Weights of a small transformer language model.
Size: 5 heads of 64, MLP 512 SwiGLU, vocabulary 8192.
Architecture: learned positions, no biases in attention or MLP, untied embeddings.
Training: 628M tokens, 9581 steps.
Each number is 128 + 24 x the weight over its row's rms, rounded and kept within 0 to 255. Layers, rows and columns count from 0. Numbers have three digits each. The size before them is the row's rms in percent of the matrix's.

# layer 6 MLP gate, 512x320, rms 0.0452, rows 205-218, columns 0-159
099:127127119126138125105147141139092184114126149113128126170134092106148149149105167164111139130112112136124125147113136111143127133098122140125149121129120123131159149120141198138091096129109116122117102128125125143161139116138169131109122140128164106145098093083114118178153096131123151123158104175112133105108130132144127143102131125097156140081153096143106110130124162131124129129107165164093119137122108153103168109142131124145135116140123123109107071113111096154082112135128167
101:081141105103105124128104110161111154155119097116112152112114136143127145147128127128113116129108148116091157136152108124174142115118083150079160154159125102132088141113171153135102108107131172098143147104091102126121147070121131116101123141116113121116177161144096183137179105077108170143136105128099112082093109114166134128121139101101169150114117146109098141117136111124161129160094107105128104106143159157112109122123105098107141135144118166132164179154106083127093112126111157
096:117101063123119094131173154115125090159098137100132106146112160123135123122086099143113161166157119122123137084178176098113102124172162149100100116151111152132108100138168138124101149168109115124117132152137126117158120080150093152116133109097164153111105121110097127105144133090125139151162170124057131134143118108162111106115126142122138141100081125133144182122140145167139102166146160163098108124125093112099120105107127134113104140097159119112162158135101123153101124153131102
100:116079143109147082143133170123136089123109131121111099109122145170117145185169152134055120125119135127130113095110129127150111096124177150106142159121140118117119130130143135159094124140107115134142130118114118145130156165132153113172154098099195159162132132126106153113143145090138148137126138140091133114112123088163144140134106168144122152130139133051133127151078129142133155105109115141081102144108082135125166099141116151121150138109119108110144152163100107146136161181133150
103:147065099096155128114111118144131151134109117130134118146159166139137156108108112203110171106148141124125098138127131123100154128116157137155173107101143139090137145105110144131196073152141125079134106133101126143145094126146140154129109055126086111127092107144122155118147115133128122157148161114163140167127147136111120114162122085131140135122157134181116128092110115140122086104151158133118145157129088148105102106117119111165165165097092116120134096153100113157159118126107101
097:092107108104128074186170134133117131145115125092133103102159125126136114153114131122137145155161118123164072116119108144108155137138126115159154118090149095161143115161109143127074138146179136123125144100109093147157110105151119121101147113112151120159162118155132105115126113156173123102098142122170086116150140120155111131084156158166089149130112172128170107141139122107148125145087107120070124091130119128112133097119127137089122148150084144113145140177144133134100143127128125
101:127109118127111128100147120130119182137123157080106094119104132121153125119114138097121136139099129149145105157148126111107110129111114155096154123110140082150147132109115137171142114150124150117105138124145115187120177120115113105139118107088101159106138129145131153163165124088147125097111168071110153090091113094105141173150121142087141141122160146117096173140134122130154139135148112142109145118151114114137107139115106129106168156119081072137187096141119125104077156146125174
109:133155091142123135142117081085163125118141144155147100123172130160098188132128186109120165129117115090152145110094153137107125099143077066129127143104105104085171134158139108125129125130128116160140123149175134140164107152144110142094151113177139125127100098133136118057130136137106134123137120102117126148115126090130165101141164093151167133163163085132154159129150140156092131109122111114153117126136112106110098143106192139071115155104135127143107120133116154132120109101176120
093:127116121102109102144096118180171125125121106077116125127150148107138145091110171093111129129116095169107132153129156154103157101146101101100109115095111109124081170170131151133139134191121170116138180110092130138096110138144142074110122101169113121166133111138077122134114110198132150141131166137115154118171135102103114126130117151170148152138132094107124126139140131139118117125145125150127109167153141097169145150128092127124112154125133093128087136114132109112148096129085103
103:107105076144143152131195125115123133146131113104136087170119120093123104140131139130117064140153179165101081120162144143113132112101156194091119147146127177164110098160155107111139154141096137114135147122180109104083128068106119116142154126140165105131132149146147156079132126139128122123141111167111119138166103148151143135132112156103144138134096106139123115107110106158156137129148140113088163121144146122142160121088096145140137121172147147142107133111120149156116134123136150
098:108132101132117157147084095149117188127128128115152138138098088124124133137137127170119164144154142160094119133129170149141119114135120170141132166145161161165096143094153123105147154158152177108131127127119131126146158116088122141143151170139097077099095131146117163115126135110127170085117115088156143109107112147138122153133139113100146102118130162102116105134107103122115100123115115098119161180137113103094133146110120095128132091131110165133134141150150073135119127127147104
089:149135125107171142136121159145136116117133155115130120102106120152119112136091122099141156126094154145105096149115135159116119160104114124136061152139122130141130151153121184135133112122101073119232143132117115104086095122160127156147104149163140109151086162123132129087115104097159156143145191151125121139189103122138165158136135131138125120131096109094122135142117112121091133169100112095137192125120153128130124139107121144141106110126144115054121145130105157105129105142159095
102:148126141094080130138120156169118127142133117071114141182124157135113120107125193166123168109089127129130125139128162128124096099130131153154105111115153139149112141105138130156151124153116150145133116123114120127168130104092066113121140146109178127158075095123135090130087108157115108069116091123150142112127133136134104101119134171127155136136146122086192128141129102138146135109129104084094113122128174114145116137135134132086128147100078124105124131128139118141111120123129168
105:111159124150113099137111156125163147105133088091111100108121170143127091094118129129117119119115127168158103130128110165098133070136166100118119107151075118145120083112156139148131134125125107154133156087126139120169140161061141133132103166149142087174113123160110083139160108124119131132131104145170134173135145111131140157145150182102152157111133126125151102139100127125144124122168115131164122155131135135125108100127192135121140145107162089073120178116106130130155137110128088
# layer 6 MLP up, 512x320, rms 0.0445, rows 205-218, columns 0-159
098:118106102112174119125137156153115158134118117105137109187113094123196125177129153191111092133116143157177146119138149128084095116163141150100131115120159138169130206124104170126115113122145165122109138123108116144142129096137184142109114136106163146133120061118099141190114130105126147154141112141125110117160120119120133141111130146130133141151102120090130112123114138153117109144115137180093137148159101120127155139091102105124106117128114137136127111098145109173114118120157128
107:111070153117137126115108135124137142110106152140130112145116164141134134140138123087114093119109070128097165109126149120162133083140118122126179119101137175125140118138117114085095145134113125141125123133092135128114179123107123119141154113063087126111135128149136156100177130152113161136104146099131121111079102150147164146117086139099135098145141171103137173102108120163109144129136144170116107104139088159115131129122083123103140095119121092156160095097147060117147133131131151
096:159114142115144144157165146170125117115100153151154108143126141115140134134118127130159147131153166135120161119095183131109114160134125127143126150130140118109119140136109124141123189157107129107090166141110099130139119112130113148118177082146106152102138126115162112156113107149120165138159139171127164128136116143143123122051115153150139133118168125130162136163126123220136097164159166125141152140123183106112141109100087120144126154130144146104092081120113149138130100114149135
099:150121107127162153127124151169112136133088129151127136119178115089151124122111179174128112144171158110135118149139124124141134132122134154177094113095140119120139115109066154133134142115166130113106136094133123141103111127131145146140139161140131081159126087188136136133164104135092104138072105138130098114123118157130114138094099149110102120138141082098156130129145132145116100142118089108135163124136105139132143143130141139134121122112124127131126092105156105132124133116117075
100:133131183127140111122120158134133159140107165120097125137102078146160116151127126170162111133152154119111158133123103115097122138155131094133154157099121109145177119132116119188066146087102111153153109115124113113144165097159118130124148133110147136150104128094151138135140141140049145072119123081075129101155159106128139184114101137091113114174123119114149136149175161164154165156119126121153138110107145143104173103161165166109137150136136121068147108139129087134109109146137139
106:114144137138136131061139158164122101117110147086118132112128116138128178081126122099134103168144165091142175106101116085144090127117145076144116152117087144134097109110116127109102129140149139101114126142113152112086161118131127080151095151148141147073103155092133129173135144130112127152144131095107112102130142096120139107190106124069134116134116128155130151131145167118133141112124101090098118090146127096127180111136129116132159144107144075116134126126146110070140122129150117
106:115131100125070140180107074124142142150177126153127093142169117125134121132111123136094124160132132123121130165106111160126129155163129108116136131111108135126119144170190153135133131153155099182143149112131107128127131125128114150125159122131158139132079066138168119096073173159144138155110152150125125118179133143155124070130202123142123123121108084140142137117124107131094111100109121142108129111169123120137092135099131146130087111154152143122128154126164173126131092112092096
097:143111113070151137179139147143108138104117096083120161124108152148096089155162109122092113140127110115117131155118102136133093138151116136104152099151154164114115056122150147064140092141142162162147132098137122130134169161097136121156118162084100148150117085137142121143128156074124075102105113085145145133090143131149126160168180155113125177110140104137121149131110128160124096126124140142101142121126088121165133135146131121133146093126123119106171152147109086180130129121107146
089:140116123113096152109145141075103155205146103146113121133155095144136101113145121140136124123095156063123123131074104129126100125151143103103152113121105125113110104104133135127090125123111113097173105139134122118152114096176108137108138100095140134128131133098092107118153100105138119102121137128094066123131183131164101154117137116104125119118117173176141150166085137128122178155162088138113139124095144086113155132115156152126134140141107094147149107120091120111095112130094147
099:171150118151057120092121159076127150139102107130116139105148136099162135126121114115144126173135108135161099120127116120132111123125145109133120131148105095123185082148166151143100135137117120159152162103170128118175133106107072131123120120131160135153105111124135147137112081135153154092120181157117170137134155070100118165143162079105157111150112092095137141108179179151116153095103125114111133115111148114157120107153158135140102140120132127133120119083117168154119140136131098
103:147117125158146132157099108130105129148106140145120132079152128145115096090102089140101190116111118138151157135143140146072144115095144108094117167139117132065167115114130143126123112082132115130151141146178161101155098141088145114114125169145172118098085102117108122111177134150144133117094127166129153109090132104127117141107085120138140114100088076131095168105133198142133123095133146152121109121130133112126132117154105100167157117122108127122119113147169117130119157141167104
088:116101136180133098126132139180069127152106136104103138106132109097123119136159097154150142165159133103110115123141097122134126136151101141181146101100140139131100105170135142123138134095132138113092154113100139116131150093137144126142157156118115138127169128120121162154164166123137137117103153105114167162091140142123101160149130154108117125142132184091152130111100118116172158146125085116114125099172114097098130128112088119111146140147128139142125132090106132125096173138102173
101:132095107112150139131118113144140121148138133140191118124142182168108101136098123149080115137146144156132148154120090158152086134136109150145133160127116120147126147126147109074124119117096153136136119127129126106138123145094122146127139132144133165100091098108158104138083130131150153139186157142143143128082158111127152139110144083134139130142062136141141112120131156203115102093121152125135082123120188142159104133126166110206100142131121137143092115107084055133161130080161123
102:114149145099157118118140138141157148117123150114170104093140109112078164134120111161143163143119152137157114135131105117132089099134143162068122082124144137150081132099161086155081155113135153140142045165105127097137133147103144175164107113150109119141117138169146129114156121117085088126151155108107128126167089159130139102133163094146113119098126169121101145158173124132137114140176151151119130129125147119126108141143096119112126118134072129150184114126098108152127119119162130
# layer 6 MLP down (transposed), 512x320, rms 0.0411, rows 205-217, columns 0-159
092:146114159110123127130084147117174117162146114173140102118129165187131150102115118102117113119113114102119108129104135112180141143099125122134157147144154117083104126104170046138097133103143101122120139108131169149121111151120096112136139127129103153162143146139128159121115146129146066133143172092110167139106119111122105126107161131133102126087147129156129103083122122139121134126177122113103095094129095122107062093117116127142146109120121114128128114154131188091132159104118102
107:144110122141115156152139150135145131145099148083181094125161143161195063130108115169128131142120130151163125140118133110133099104130159140141095092124136139141148127099119135106159134115122153155162074158168123122164127116087178122138150136139150106113094091122141106155134169118108138112159120136156152123128125156097131157136115144116122146111147104125132106131185122151130153099160155116141144111091135151196143143163139175162134097153072087141122140092127155176148113112124102
092:103131159170129088115110116123122123111119154113091113060119129095111118148124089141064140134100110113142123071185149092144147102151140121101110107150088128118113112145177176107133109148104161164127137111134138066126120139138112139120120121132130139145098124098067188128181133113131078150132149134120102128148117100118096100113123132131156142126123131135113142120158114111123092094143107140142133089149107124096158114088148135122116065130132080129178152111127163114128128141129117
094:138161145135127099111135148110113128132159085107106122140108128158108163144162129108065148121124125146149126114095125099141081148107133112109154104114162140133139162140157118145097150119096115164129132141134092107135141125113149100149154105144162163117154142078123139115103135109136168117114131161121113132100114113138139122141114146149106146101123160077138130133101097128160172092093121141088099141143094125163145089096058132127140151122082119101153113107106129141131166157117147
104:141118073118127167112142157153098116104119145100092112076136151129149137130170135173125164132156126107099151143141142170074118114131182161180129127139132147174117155133100149109179100123092094101164099143148149155153171130142138143137120106150094089137126135131114136119097147122125149145130136119151138178101123183135138129113120067163089131148123142134134119129103105117115124130148115150123153122129080153138139130110144102150148150150125104149150120128122132118174097127119114
109:137147171134120183088162112141141081082140080161097094105135176134129101143140117116153149126135171140129123135119126127144119135150151141138133124171135161102118187106139112142172155154110110116176112159154122150126186153100195174124136121111119129092096115127157138156127097136099148163104139127129126109132146126097140147131160128126124084154155113165138153126084150122137186137072114129118094161116111078099108115112153125130141096110112146110123137103099143100124122130135137
100:129094071144104124113125152152148135131133158094119115093095149141128136135116128114127132141096108119134103120103133096155098118132162117120157130110176107145139114131128112157115112118121174142118167140144121159119173168103090131099108137080126162163167096077123123142155134086158126116129141088142118115117123106095093107143095116141135122118147168130122159121089137123077156129121126142101116080131169137161109154099139137143120103161104090131147115166120115120093133120109146
104:145106103146147142109114097155112093114135151166147104142144116100151141113135136127181143139131119144159123124148164138114195125122138136098126136117084110147134196142133132124110151146090127116135128161076100143128113125135101161103143149147133100107150172121130146107114127188132173176156113172106104150129083105107125116119144121121102101158142135115127094149162162092129117161107137124167124110157150148097108114146130103106109137136115180132108107111183116123101150114128147
094:152139147162162138151089143175131122082140115115151131144136151101131132154106132138114120131124123164108120131148117154143160167104112095127099159088126094113129138142087080083107130112086122110089157101139151148096110146113091065100138119133127090118149143142162127133104138137162131132104108145136180116158143119095141111139105108125118124110127076094154106135126107096149102135098151149133114160141085176121087125106105149124112134111150161128114137144143117122113108127170162
097:137131085148137111088109134141130195098141131106116090151160153134163141148157116109127159128151160123172115085120062100104147118133100131092068114120127129131084173151146103120118107144132128096144116128135109078123113123152128142112135110115160138136153141114154123112141074110142156160144087124111157135103088113141148108142126138122099105154139168188121132133090148152114125143132109113132162109113101148160160181092113121101155156153120136124134130139155091105102107148192167
105:138124122091152132141150127131149116112145154147072100129138119144160133092117137103172106134099169174135109119133107147150148171093134088154117153126114144130122132121159058101113125136136122124146087115137132141110133122140132139070142113132116125104136144123100130133128125101156082137183091157094152113153131124192095141103148127149145107173133145174091189114181181094131144137132120133122116124096104123113167129107165102125136139138139125112144104123134119073146119127090175
086:119113127107183145124135112097176091133146126108152094120126139142112119144106129120120105128105163138119150105131138164127087149110134120090053121126101139116161135119111122143130142121097109131184131162132150172115116131126138155119162104145144126117120158105113123106084096116123128150145115171142101102171142133110151139164145122139149139117104109134154129137155126138087105129131130133112155144116154118103123160099137102124091112130095099052122109180136120136073102115124116
102:107156149146157137102126139100110123130156134146134099143087104094138151133159129114157139124145157125125117170128168092117160107134136111091106124141126162085140127130128150156133157144133080095133102163157139131108137090166172154125103087147129131133142120125160142140124116111102138098131154137093124113150126119143170117073127147098126091121166065154178135050133144091115146138120152146110142134123083112094183119149116099114131129151165123113139147128146169111120144159145082